Each number is 128 + 32 x the weight over the matrix's rms, rounded and kept within 0 to 255. Layers, rows and columns count from 0. Numbers have three digits each.

# q: layer 3 attention query, 128x128, rms 0.216, rows 0-127, columns 64-127
# k: layer 3 attention key, 64x128, rms 0.203, rows 0-63, columns 64-127
# v: layer 3 attention value, 64x128, rms 0.191, rows 0-2, columns 64-127
# o: layer 3 attention output (transposed), 128x128, rms 0.287, rows 0-2,64-65, columns 64-127
q0:130138116179190075128112151156150112129202178191072147255222113162125071133147166058111141131109143076084100111169135098110104131193169156160095171213171110157157181136173093092143109139075230
q64:129084150156116121138135146135132073120112128155101138131145128105131191127109163115107093112167150149128108111204188111081093124173106120138114132179107122165122132138153137105143061078087157
k0:116130095182138095146134183128181139066101172147069128090165188113127155116199089116166104120140152172126086124128106145068091080145115066159070139155085109123097086164152111075150076163104102
q1:100099139089088167108083128089109179191154080086150158111070129102128124095127105195113103156136130135099161121131112132134132145081119116104107104129129113099138095130096178137118188162139137
q65:118126122137122139116108106129141169129105115079119116140098120162094082150122101124123146121102100110128107162121095155174159130092124155167178108124134153133106127146115143110113174125145095
k1:156115113126110174098121091136115144153133138090151114115114103124141102100107108118067153116132101114110147150098140156145150137135163153162166115132171143163096140078117099125125152138130132
q2:117118157161154164148157136107085114134117164104118108146164108148146112160129106104083130101136092184196121167113121123119146075079174162115087107163154182144180111146133123102167089144153193
q66:158137144145114112121134179164124110110144124124147097137148107102133154121113132125124087131125142133135178094147147134140121161142175114127115117119142095138123132135135147132116094105145134
k2:078103147139121116144124137127139143094153124120091126147090138108102142079131120148124103095196146130129129056092046136153099082089081137148136113098112132169171106114106127128148175100153166
q3:096140120200178100142133113120117153098110205170128063156174104102112125100104158119125144111092174150108151174107142111150114100164173147111133125149178136116161123085149108122099123148126152
q67:113135155116158107130128109120148137115167142121121111060185145117143133129160177129135122162143183101128139146120104127059141113175105080137135087130097099104132131144126149117160098134136151
k3:115124106134137083126145156153120075091129101106147127147130136133118162133134148175188139115138175133157148149121123086092129145154103133113145120136164123163180102131117115160115106096111121
q4:151143140133136098135146083146147147112153171140101106144144137092078123076136156084179117136097172142093110116128110139082142133205123120140088142174136108136042108126141124122113120148075126
q68:109101113129165082100115152166110069158116146150087125142140138130152158114137135123122133139120126174104110156188088140139164116115111168144137146125095180134152071149110075123177116125163143
k4:084158131149146117143111116124131163065106174104086115078105166062114202122103178161169111155188105137115115146115108084143102129176131124138106172206099064126175160158135129118078125099107120
q5:089169181104101113130096126168124145166153101060163111173172150114116151114143151158093150067120191144178074114152088123144087168128088106205121173107114096099137120133111150109130114133112108
q69:114123136172163051123140139155107114112083102133083104150143150106126119121085140113157093136118174202137069100156151104115138130124073179157161120146118158127158114120113154096121107098123117
k5:188122068099139095120136167139118152131113119100096109156103169167161194131149120104170083142094168105151089174095088127156120173132083132124111138149093153136152142107187142114112148175138173
q6:116173162117088108091119113158100092161173047124179091115155114163115130137065111164111121145117084112120097107147190101132118167117084109169112154092130100095104094155088128126132102126183153
q70:101151192121086138166123121125162107132165117057130124131086132105177112147131085163094134138166115127124080099113088094142139135149151108070124127114091148128114073125110154123076122131099118
k6:154119089092101106165150129117116102138120123179169132116103173149128152140152169099129176081117102118099161145097152142154113071069107116146128122137173144156050016084107099149119114146087152
q7:132118110124163052061098156165137151149133099121122148132100118124138150098123097108096156171115158093120117122149137155098135152119125085170141080081131100087063180107154111139134115112141113
q71:108116127127134165148085084079171152121160167081145106173117152136128068093096112140141129128159112098119169159124130114118112063120126103074124173174145161100119064161107070127118123163135177
k7:120106127136116149121141133120115151123073159148137162065113096121110089169166156089096117148100146115094096129144195197103130101152160126178117104103146118189122089193121138173133133158085163
q8:134123136093063209099085156157136130138179089135124206139150147115170079116149050096108132108131121132094167160136227176155158158126117122133078173125110071110095125092132099133146118138152158
q72:147130157167167134149142119120139065166134121127145176159094138178155103100104133138117116098104132094139171133133076130094169128103134148170130119092085183100086157110090114091105183105232108
k8:103166136101086156105091111136124140164159095128135124179118084138132062108085089126093112163136099156106144164125118157123183104116136127127092149133144141161080151125112146172047179073143049
q9:158061043136138141093095184159146161146123084172100117121090083119088136150146113187101098051169151112146092059130128143154108108111165089136161070063093146108107127125090166076127138111170124
q73:050159094120093202132110112099139084097128091100116181118104122153149096096154110173099170180150098125083132099091107184130102102076166128093130111123101179095130087153060121183171153166192089
k9:123117118144144118148128142093079146151154113122127147139133083127121101134118146091103174131141087119089113118114151133133178078141151147139123111101111086181110164126124129099179128154100108
q10:151129066168168162155118128097076081105147172074134226087111099122164102110134116092113144164113118117083128138179140116198149165147090189105133125127143140206110122119138100166163124116111131
q74:172134105122126114130127146148141108145089117146123073148097148166103116134165105127137124149087120080111155162119156084161111180156142141111124196141116127095210124127060196078104133122055152
k10:121140128146126178137144154078125144186168186112093169124122100129140052071096085117102109094101129091124128138161139128096156111081113100150132137125141177135118089145130153167132102077135117
q11:093104106156125132159110148125126067157113072111129108186143114100188140098102103122097145180056164117141168182185125175172174139177184141108184107118114086192147145117086093085159119086136214
q75:201134165155138090121122087155169128169066131135170138134115130156149193139137114082139064198125150079121168071094133183088141172190125115185089104169152165083157238055135129121062181135202149
k11:108145132184178110122106084177115175123109112096147172077101095123093143152152085148110146086089141167117131080124179103187161142101142155133092158115134154093134127127064116176090176108127173
q12:103137140153143063152121143158185161159117107047135105131152088066159090127125091163122101096148150130122100166159121100117150098122132092115159105131131124149176118139162168157052140157123057
q76:148060083174172180157188099187167110128221174129103124123053168106135089148111138102127148087114171156129126146112097137164121196097147140138074112088101184127178078133148164116082111129100097
k12:142059133138078165096132072148110117096141119101142106182031163142071155119095109103164159136141119145133179181153118150134136172144103147119088132145152142108166180088150143140140172119141180
q13:146167093100095122120087143149147100110170059081102165125070117131086119125166102148097115178117148132153127105088134144133136119114134101119150118179093112097095109173109130082152121129177073
q77:130160115154097141142113090088097141164170124140149119172086124140094120118183127114128133145117168064071188054153157085079049133140106128105136129071102174135074124167107113107078170121135189
k13:114155147153109130097129084145122168150111129074114138156119129119160148078161137088080152175152117149143136100090153098126131160178094109143117113152066154103162143157117108111078148127100102
q14:098105104146131146103126107135125120147144142146107154098109178143161173161177117102148144143163114088065082128212115115071114122107115175103137102160131125110134153132181120095170124120159100
q78:117070185153144101080164089136115115093107099190078139090093166122140145129116122108150133174079118144128141137156087194185081145137100119171162089113152136090097114081155174204122100156081067
k14:183158099111159087066174118110124101143122189119180088075151107140168102131137135196156195167163124137113135103112120094084149140110120126111121136088127121102157127121180140126125102096169099
q15:113131165181160199110132110151105137135152082107173105071188092146157143107134109166117109080118139095190081121116157111125141100119111142156140148075141126117129123184086165129141108143129119
q79:094223197133067118095047175139073123181166080148129062179066119122127154119130142190067160096125196128141141073136145082123081154096165101071164078138081092116169180104059106149038095113165229
k15:165115136090113115129150082162150145156130075040126156156097097151100105146053129166129173120153098222141127132103135100206135114150065171148135115089122065073114100097100190093112081100074084
q16:174127103143173097107141080150145171131131110113107136163061095148114073087075116132154115149094130116170173148081142155180204113149100102097101131124127145126091161112086122149142103128054104
q80:131141158142166126109189067065129189217162157078147107154100077170105087088136157076152099061147121152150147103123134103132169092214102103096156143150101163186150212098111071129135113080115057
k16:166110155102161136172112086126079125054128158102160172141106162094126104115149141096172151173138089150142167124192033193093184121139085116068116118107117145103180196103209198124135095129103110
q17:109104085092060157108074189132188153169131146129093095120120140072072147147106120154119183156105100145091093126140173082166134164129151153170091111171153108201112108158146125165123165099143094
q81:133103096125066113088126182136132141101119125126125111145097102089061114125103105165126159132134196162131110157095098143100143129125104114140191180094129133077152124145183130137104139137156134
k17:129148153110117108135108060120114092157161103126135166121134113162132152129135105155132086123103134119189104180144132084124133188139159125118093138081129128114087125095041131129110153142136123
q18:126148127093125135145119111112118185128096102140103128133152157128132144132168120115134098092158139143163060140144080141135152123090152128156085114129144168086128105153169102084142097143091133
q82:105096175121076147146079169157149181093196158075143147068121108102110157069160204108139157119216136105103174061170079127115108125177169101081080149188104139160041079209181117112142206083108058
k18:136171104098119128106151190089123121158093124141085094112172074192110190216195072088142177138161101074205105031146173081213061086176121112160153106133174063159087161109109051093191109174158136
q19:155139154152130161157121106186116128172146121129135160200105130185066135103148128091117204153107128078078135049053130144123130120076130121160165118078112099121108087160154075137069141144101143
q83:075211098200142125094117135070176115124112125164148157142151137119097149122097111183088111053164214185178071139178113149057146195137113135148135138121114146102105153143130132149130179069130135
k19:172153129130102148118163135176105127131126126067126113070142106111181112157137093145071133088188047102145173230128090078138115120061113149115123147145074153092112138130079108154111143154129102
q20:105113103122091141087093135159139152107102104135133082170180076165115102125043127071112081082125188150129106116105112075150182071084190178118104089154156139171115103184183050122104112114095163
q84:125120110151121127124103167162170145112130103169128121104135098143120092121130168178099202160128129170181109153111099140145128166063132145128162077116159106129111146177067173141098148148080074
k20:139083114108153152154107187133149100096133091219147164149071171180148139105139130174092165111029079181148205112050105145140098159108139139129109078152122142149147093194078125127140127161065183
q21:114129098083051119117132121145147051162128101179137099086150186014124169104155157110075153133146066122127140130155148136112111139134142116132077066097145123106161136157136160081131101148190205
q85:185123137073176123113116114089170123048175117152099161122119124137108068160136158170108164172097126072187164174123129133158097142143167145149115090124070111116119067095137113072138180165192165
k21:147155130142115078108095131165138158155121107097111100173160139150137118114120118132185116176154141123099140129101158122140153151097146155123094177144111138083100138139129075101105143092147117
q22:124096177099139094140195092174142074106169124166170069155128135066157084176109093129113126079177145124099108116113103175087093177114071138086154147147127146196137151115169144160086106175105158
q86:128138170140096108070136185137062143137159183123075126140140134161096102159180097139151165158192146135145118093119149110149182169118110142138107148130149147156111042123116099127069122085095137
k22:118128160105112168076096150156131195102189187185132148181158169130169164136145142101094088172111140109112086156154138081131144169155161110154107030105098150139175098078107105105123154096112099
q23:076125113147174130147129123152136139124090157114149154094197124145133121115119186124173150108081089143100151112083079134157113163105128129173129117105145126132141124133168103074131157111106141
q87:079148108121120095158196112132086135097163048108134130147052095109154124184121102169143128115103152149182127018140122109159155174163154125075146158092120148141105139124145109183091139122182105
k23:160113125109135138102143152133133110112083134134101143135125128074133116081133181122125099151186159128149095126131060112157128092101104154060102150095049172133149125059115120056173154134211137
q24:070120096176104168124047171155151133134096133068052081136067087070112131112136082129130159094132107155145100116140146127096109120102111168118155108087165114164169181089152100110159102087097114
q88:124176099149120118136109096077139134166107096088043206100112126135109059215051125101147191100150123115116102186133154166103153102116113146116107115132163168072110092129119148129075138112148127
k24:087122123123112177152202136105121092047121133096115138146102115144112139103161124139101120130153120113207188077116107065136161152123169109115093161086139100181132119141106137123116170122147200
q25:119125161151143083070134055123150097175092093122137062198059077144190143118114151119159148115131163169115157110150131141141149082124066172181095083115129046108147210119157136186127160122133179
q89:124022144106130156147075124122182114118154133115144181062151164127092115108199167113074101140130135108107129107141108145178144070160150103158115140059103123083125143130116098123122144143095134
k25:089055116153093099102129137194099146156114103075190151121126226101127127151152140185134157093084124121158153077039185153124192167129129116140146099105143132084134165120068109100155082082136120
q26:133158102092200143131165173125208133202128108162073119150091141115195051138149093106156131081132113132129154130115139125143132193180077178137112103174128178143110131181139105138067136174127167
q90:143080111125142151125169044134148023172135098152124070076135116088091128133167124081135095124093100080104125131127118091165119145171155137155141168154157122146121088158170094135138141084134191
k26:101109048072079167076112142170134135157123126134155165132153095168141189105161173165119114050120186146105125127097116122155103168081128155154074146098160144170179124102084168093128107128131102
q27:117158159132115131116084160169129096121090099091165102143094129148148141163120172133074122165075100167106076093132130091153111190141128149191110069140133049084197152146130052094084161105112065
q91:117120135071137122102141179124113162169098145119109095148094140113161114095123157157164098134116149098136122088109186126103181152111151111107140146106171143105174059112156111129117095041087158
k27:114092079111151117120170176083161133098083130160106147161182100117123179183137096095123054095112107132157116129128146126111099124132125133183117117144126168164095154101151176117115158136146084
q28:139097111104152164093046152117157177035104141146119096084067090112108094136125215165109119104172126096080158101146103174122111131161154152203082136108115088139101203151108019162145146161125105
q92:118135083121091112115152095160133120133141073143126182142118116170107187101143095135134121095157105074152194145138114089098119151154119076121089101057101158098104154153142133128047179093148044
k28:065074148087085097080084125103139174177152161118179106112084185158097102036119228144063096134131129149128128139114150135122123123119128156140109115064122131161121118102126119141121105165144159
q29:115121218087141158124129118032126082116156157120087161065094101134130050118069137102185090104124096188142162146181123097130165113132124123110100139124140093132157103105115189123152167143124120
q93:161123110154149127106155124204190134177147160078108155097097130114104127098152208118150133163095108123140149172089081150145117129133157136104126177142220166124116105098197113099130111113086106
k29:163134078128155133118132057136088141129106167151083115141189070098081151152183139075132139110066104161139152122126140172066140119096122141145138122103171137142146138088178091105142105078108138
q30:155136162181211099124138064172118099154130142090140166153138135174118127101176099135135120144155177063098084107085095099118139145118152136125107101091058183124157133136146136173121171136190126
q94:154095186120075119165100103192148214175049056119112100115086089122089140104120160114127165166136111187150114141202218139131152112137130040058140084196093137146129169142171156147099105079157126
k30:161163088194071101120052091152112080075109171110085115140109187197126151119091138106130145161127145122145153156204166153144091100127075133102177159127118065159089090129117125053174145153121192
q31:191149119144101107159190156136129114116105153105156123187079145120154130218102161089133157153135159185104188102125141090161122080103128123076159156139114147123104112134188201169174095088121206
q95:107101155143160158125086104082098094070138106102149089119145106137131083111186131206076128110121106161153076150083071106111139147131143140120102021113116130139122150144088089115147156140154160
k31:069176205139124194151135133145158107129056182195071090087135153085119129109144174105106090089136100145118156126071130126144175110114104146138109106127121129107082144106112129133134115131088163
q32:131122138087077136170122165136143125102111101118147072097117121131139140178172200166103131073094141140169105083146113131157109162149117142181098128149124101156164126134156122123120164104155114
q96:123114105129112133151121180135103154139148141135124141095118116112157135131121130119147098088124095131123121119129126157154124154119098175143164141166182092168084094123105113118163180135121123
k32:097127138105155096104128113107114124096152164149088176146194137114150109121149134117147144155127145119121143144098071144110131103164113117102091105167144132107158131132126109120177040159073154
q33:150164121108129116127145135097130133136083125130123156197154137147093155126112110106077126106149132113144118151148150090141114123123152134145095136139135137136078074151104128118153098121103140
q97:150121137142144134113169139123131112136114101173142092155157136136113180119081150104133110148116186119169124120158137148125126138147139109128110139168076138143168143161121129142089095140154128
k33:117115137146063116115130134104150124140101104105118093114064140135142090105138125140139115108121113151106105120120152128146129143132124140132119141106147107146142104144149146156092148128141117
q34:109124157140170064146124097123128068137130125118070115099189116139163158078154139107134172130107088109092079132193122134094124119145151132138119155151138082097180174127170090112110069110193116
q98:120132128101128112117133112130101090116161140110098146131149122079112148150165175118131120166172154107109129126149143086081067122161107126108128132164091122137121099131138111135128086117140155
k34:100122118142117072143153122130116147105103163129140145116139082082128183175150151119152131130134121199138128129151112151143142129105065127109098150190153157166153116135206149119100128136106152
q35:119116133155138189129081122158135141106123145184097134134066098106139119092111098090114121146112155082097130129114127105154163132138144111158095139141162144161076154127115135116121206143086118
q99:108140132084160137132105100128151115147110122128073161121095102173140108109129127058126172166113113119129076113125117139140155098113125145115123133114082154108115127137095081154148169145157102
k35:153194082097175165146148114091077133092142089154127122146075109161109048101111122126084139149128157159126169133126130086154118127155169105095098146125138104105104112114107141103123103137078153
q36:153104164133082132067079214181134137091154098163132127135134158170114124190113132122086121093151127125143135081174210194200105160157085098204152111067106120149047123129107111170152110170101076
q100:135100093156078133112121136133122142146105124177099119148105125096130084132105112144089160112100066112159159143106166113145171089100118153116108171129158127095140085159107120145137165073110162
k36:150128117078137149150090121119141189106110135123152144111142135093089101137123127091134067139128143102042180136123164145098127145120119104182112088087108117112119107136133134134183136162141149
q37:074108165157157086122139061126109135171170142113159109121189126159123117081154089122176110146172147195182192107113066114211128082133056123156200127113084183134177169122120137126154089142136172
q101:116141105154118075077111179142113109121097144169055106141165125117139086083133145107096155175048131102111124098150188131112129121150165113169115144100133130072133111129118166104177107049110171
k37:154140074149179179127152164169161112130100151100093138102116164110103135148183125157189152118154192103156143130100150105114072103121087144157117166199153162120127126123116165136124139111114161
q38:192100120104133224114077145185149127149156094213140143180133125135157056117103078108115104083115100138114119108143172140099170123146116174137162151148089193158091193160106069167165188097147101
q102:121134117151152187142154120165172104159109088122090145105112139169142109053121117140086152140147116130146125106138115119141129180130120057119059137125111174069138067113094117098101108143200141
k38:138142129138174165115088152079160148085176101144157125171177073144068172103133148136101115133037097178048112146109153090147077122116141181085066107156142118120042154116146176138097160147115147
q39:145092095148098104135119128125093147119098119092146122124189124128095154127135161144139117145162090180130125144139141097150150157143157147106137135181128088135100102099121137152114108165122108
q103:102168174143107133149162138096167104149082104137104112163083070119047073151104116125141125108143125108133129174106145096087089098111132091094129183131119134120160115106113135082137155087110122
k39:153168100095144099099136129125139163102156116138124178087147175142146175100117131096195116129163171118133118116145114123097113142148123140178151112137144141097096119114130119139104138129124093
q40:096095118134127085136093106134115110124092132140109116066136094129148096134190146159104112119115122136120128135098133106059119116090150134112125118143126091169184094120141157154095118143126148
q104:149125147108120088072157168156115122113087151093083123148099117151104136114130118170132120115195119133180156148062128115126127189094170131129129138092089105127106111116122130131172156103162143
k40:126119135105122134170101081147173145193128158149132149159095071104081163105093146085086160146104086133122098113166138109072107110122144117167161111123111061163112104110106119111124098094133126
q41:145162126126127174137155127137129115220130195152134163116128111149180127131085176127161107134198124109118037189104110116147127134078201099154135152110186151143122150140176130134132142172098065
q105:164114136093086171115113102102131167188079092147185160099093191139120162130087088182142127132145163183177191091143091190163155127091122183126150075097094074153130084128142142082074116180144127
k41:114048094161134116136105121087123137139064143156115127102167109179147151111142104110151170091122072177127155185111089152136142187126101092151167108143090147158164135098152103132114181149137071
q42:170160132113075121132168142179148118107145148076118115163111140112151143076174151148141137100136132083142087140124117120089130170113121150140118159144138095128132157117109133110174160155114113
q106:111150132128115117109087077155098139131140089108129143180105132134133077187119100138184164091145134152114112153110142143142121110095149132096131120165120073091157070110120140114110202075107107
k42:151094137153075119089088124124106142149079182115135172126125138090105151125124124119143137119147136090130137174172130154141136154162166151124143114145139062164066128083145145119102116106123126
q43:117148125117111188095146130128139130204157174103150130139119112184153122178108111167122106092132112146151127145114157175125128135158068120197085121086161102108093187096115129138140097128142157
q107:101157114092200112184120135133095108142105123101155139157120125135092078101127190179118173080141102184169154144159070121134171137137128161136075089142099106088140153152063121093116080076159093
k43:145091130120111143115106084124079134118102114131103130142108167133129135106120101138158130114143145099090172128129114200174099130167139114090095152102162165099126096135133098118128108106141122
q44:157145137101095150110131173152078136161139089101172136109080147113181118125112110190136116068108134061098096131163183149158168164127080125130129118059110144172107141127160134154110152153097122
q108:104145114125111139032105161154126201098159086131059106077182111119118129131157162123118116125134125094086120152150097156162179107110073180156160099145133120072137133114168168115215186148140119
k44:147111113179090141171100036155111181082131186084168123109103133087121118099175101150105156186146088164087188164170164118171159161093139147126124092103128129108149110122109123102178108180154134
q45:161074095163122105188176144136175115139105111136128112129128108086105092134119085141183110096110150137083181176146121136099185114197150124135173115159110155111098144114207140116109147110120177
q109:128070151145118185129173121190152079141035126139093109112144139084098142197156139178144093137139117132127141177094122176104120158079135148166150123104107121099146107116173166127094194142162118
k45:026163115129098151087097168134193105141174120056088152101152124146116166094108141172137158109117139189206085150144094137168160126139148118093085113106141078154135150115127110171143152170127092
q46:152171088142145126160116198150188147131152134094157106107163108059112154097156129197113139067148135157073113092115141154155139130122094137110114179077150121065163103131087109133174165048080123
q110:132087098158090087095157183178062192061133008111121087096081081116125105128079120090153106107198111113153088107135141093141109087069174112159210099190175120215067126155143161127136104101163118
k46:095136158111103122084225141161139178111154077077158162159124155159078184136132147151140061130116118106182145155119144155116156137172135168111119156048082153169177161125126169147121148184101083
q47:110113166117151133116070123112078195135161128173153124178086124097103099120099165098098088127166135134118106140143128177087127136119063109198168146130137111126095089201149118136128184129112143
q111:077103116123156112144130061109139152117117145149147104100151145164123135104154093153086135039143154118179120165097155251142159106077178157153105125138183103128097122136110101187175184155115155
k47:133070108153099108093124143158156134155145168145132149109097079171093097104154119064107108160164083131105142124117072124087122058070150083140088065161113106148077153164105126177063153146055169
q48:078090112100100124087124125093093133105180110115115133065086111082133103147138155149117126107166142112156125137123122197105137107162122138079136124141112116148129151096088111116143154103098156
q112:120164066119143148109080144105097159096153164126067093185167125180080100110124116102117171095071125124117162086175191137152120141112158115114159139050112124079119104109112115148160146097150161
k48:083094170163151166122125078099146147106103136071078090125141133108101149096167103196165103117116150173103087122153092124073186094059120152155089097142141113087128091155154098162101166135108102
q49:094114161204083024132198103162136061058104138158134110115131159127143100143124085155156120152140082159160167102110099101181103125134120141107134145115091111166147076209099155128146035095066151
q113:103086154127080066181159141103125152132156121072125099138128112145155170155181147119099156118165074129145120094107121131149137099118145172141156066159154132148112144126101169154122063169164132
k49:199117143091135157182173133198156103175128084183135135123132154177218171104140133127142138108111106123105064137125106128123130079082175136137106194140137141173085058094169158161224195133085135
q50:194150163035134105161107093185149188142145125133148120131117150093138173176135191141114144172176175087138112177165139230145171138156149042135158111137110115115115155096131138189111144180127139
q114:158135057154165080146064152181151078087112158140169079153170136147136150159116149162112141176118137140168096174171194094100059118097165167167147177086125225076137167188145128115148169151238117
k50:159114174107071083088115144134102158084113165125123147094112178161114119167084102117119077143099105140130112148119097140171116112169149157186085170111166120160141135125115137156152153125135108
q51:129081100136146129127146169127117117124141126127073147060152148125128087130120090136097120121121135167087164136163170137074135140074111097077075095126149114066073110151161162133131075110180094
q115:129122121081155105058210122125042099106196172140147112141114142173145099084106153146115173060133107080162110154105124097181143152105148129185072196083131142089129144097101127056154150127115151
k51:162141121085153074135096123089124142143086152123157102193135094076108185071110131142113119122109068116174113165123136163039104070158137094159145173104135102176175089097120159092180142070130129
q52:158125148136070145124083165106089155137102122118151114170173175119119123178140160155098087064128144053089083132144108117159180148081171127154102124145097153078116120071134175150079134152131128
q116:102121153111077135092114164132056165113160158104117097124178110124139144084175083145129065153108109104117079114120162125167075143120152143054131179116096093142101135154093149124175169162112114
k52:201122107117063093138139119147122132136169175134108177170077170089144120107035131144113146114155099135138185114146127150108154099108095121113119110110076107185105113175131119193126150077171099
q53:164185131174184098109107085125147110121115169109117097255123137129151115098140187048106158136090153190135131150141120056158125130184107146090096129107124154087091097110119111153073132146079172
q117:123134112176099131103117077101109137134125049072115191174121188101133114096097082090153168207100122138041150084133091117138109134109125106115115085109187164088079115133097125164139084154141117
k53:168116113115174136120191112204120096079197150069142160131140134164099177122100102071149168141180192103096132078066039147160118178144104124200168124153114186160163115136133190110113129129165151
q54:130161148127159085113112113115134125153142139167106133118155151151155105132084154132198112074107152123083147135103162102123093138101207145165099164110126134190157076111119149108076134092095175
q118:133170143134097128094119172166150124132168126158174126148129162163112136118098162178092161131135118171115136159120118150063133127089121187127100120121148113121101100068210155150135126154110169
k54:127060152089084057137109093119116130158104133097128091104184198130152148026129121160058120103165082081124123129131138114149176115095071110108246075135083126122116119164133138122135078129098129
q55:124051096086081117114110201123129180183159166077152182094146190097072085146106146143110143124152156123095109087107111149077119134115133172112154137119119132146108164162123179090137131111101144
q119:171123146102112113134165104141131091126124136144159122116158117139151122132149127156097149129136109141137102195158142112105132142060168108140102097124136147178140172129153172121168066122068164
k55:133157117152177144092120124130095172116153121181177090160153127168192131135154105151110098189110125079170070180045132144095099115122121143108076076170130116115148126202061131121100087163146139
q56:150117099099102115140076186137171121094129064152130112120083183125100093094129149132052179184130173119134079091161068093122115133109120123132073076092063159174152081130114133075150071136095067
q120:089215118103094088113190080097132125125118148117113113110133096114100158179151078073158182081134134146111128093180130129139174177116107132068103052109090129164157133129162151166138106165173146
k56:157121098114164104153107096105101188127114117104164078061169146161166111097111118128213151139104167061138098158141147150135073144141141131048195143158137155136110086184155172131092189154151168
q57:099103170103115119177147246121163184139207132162145171090137154130131144093117085160109097072163115123120144187130124170093104183187092141191135223123112104132066095142084132075111095072157140
q121:114139104139120122124124159100085143128140121109115139144094145129137176131118145095099108147109162087070135064113195182128061116126123158113154037102160192124141107156162130135151181150117142
k57:102127157144106142098127103179097125223099137086118146142117167081163084109159107199129108135172087159178142147128123144138170081100147105171106138116160143102131146129126096201117105145097205
q58:101081093111092104096127095141170138140114110142114178095113149133166141144152108126119218140154123129088096128144112116135146105113057142115124080150095134112110111144164196162080177061064121
q122:124124081114090100162221117073192140074195077113142090074167099120127144127124086178167135017145179054146129115095149126123099129168155052150095163142119140142150121137183136133128171169120156
k58:118117120131097113116144077132165085191162151163180094166139080150133171167117194100103116137135135115185113113157072124109129148080141155116083161086086071132152175170110149188111093089181153
q59:142131099172121062092151183126155160180080100132149139134165117155119142125128156196117126182145144160148198176077082090162104150105103161124156102105122176175095151097119102102143124126123067
q123:094143103149117157107149124098139077135177109124099121145128133190121139171071157137129108124103134144077130183135084141158129072130101129147149139146143123130118128146083151113146146132064140
k59:153142184167174126142106131104172120134141172199126181072108180074195108120178124077177107173122118121150079056129154052081134197150165115112114134111163094077147171121141215190177166197138167
q60:109163128153098121131096146140136149114150101141061143073127119126071081125173089111090115182083156095091114157114146103131122147072096147113126119126080142124160122131130128123163148127114109
q124:113136108137108146143167064138148045095123145098132136106113127119108132121121129123138151078136132086084152093124098142148103158166146129098092152064136110094156126197064103143147122068102129
k60:161157075130097174144181084189133136127129188098173130074074137139104106136129143142128108105129152143196147109124162111088117112183122095133099101123071156132136110146129185153121150147156125
q61:161134140080098124140111139138091110075109105166133131121111154156126128141135149130094142130111077133138164085173111113121138123187097128121117081099139114174167138118167059161167136151199121
q125:065078149142075113023197142120128195187173200172105108161169098120145174164069143163176112116150091121125120193085149173122138144116121111178114103136115146132045078094115177128124108194124149
k61:159093159126134129107151105154172142054115127179101175084145125121172080089129159132141122117096120140140101131154178142138107159066136147149131142162164131103087130148160100080146143115048106
q62:105142084109126111122117158121158134175126093145174075142121162121132149089157041131097168147165145066103141123164150051128074189151092136089103103068126196152122153127141132116080094131123114
q126:143084156092066122118072099144150096107100127106077116141081106123120132125134186091119176148141128045131134101141126119166113126128126093100115090085127108092166119194130083158134109159142171
k62:137095133160071111160091129153105149141075077084134151088069102174146118159164093149029118125126174132154124105127066080125131109115067057132082188115166054144122120112113158117117147123129176
q63:157127100080074181090118167102180131135167080127108108097152142208106095145182098159173114066140142126139088199120186109139087160147118079220136183138091099115175133139152119145109121074129017
q127:059016095141121119113188106125126145113138130074188179121146164139127168071064088099152149116200115137141127063120071148145152104037123137140133061119120145154068123173179165134143118174152090
k63:126126095142077093161112150136064110129102149128160167154090147213136162132076148187094142153132109068136070131150144209133126128125117095126150086140076081072176164133123168097057098187087083
v0:132107110137107089128154097144129128140112165116162135098154086116160136114133148091126115147115104088114114107128118126157143149098088131126134149121189052130168142152134066066093143149113059
o0:116154083129115074111029123130128093102098099184150151123144106124095131085143118171118109150133172127063103175125145137149113104086083105150058106127095075122144175193134155167110066109131121
o64:117133165116101173175186155134135159132137140093156101150137154156139137139173110134157153152150111146166148100153055125126159160149163153084159158176127209147130072094125093101124225119165141
v1:174099133139153081177116163125078114097075144103113139153082141157137164144107128093144149149147087140149114130137162132055184197094135145107096111127125175128158179139132150155112126085182102
o1:124055128122101109129151099129055132194115149159118130168086105104116081151150099130143148120181211101086143180109142140127091118138141119192181124164062142104123152106089150093110132119103133
o65:123183094115114173132134209149199142079152101127117095109146109148136157087115142124069106127107089146156123064167112125168120102143112114075098176103181107108132109168147124169121109176148103
v2:123176140145100144193145129150158117156182078112172112147079123189102114110111140096133109158107125120126052151129117102123137159111115136119121136093143145093107118139090096122131142149055132
o2:062142132113150107135150146036127089117098152108100110157098098097160144167075084157129108188120180102145166113116118143097090115157172197164084107099163140106106181060101130128136124152182155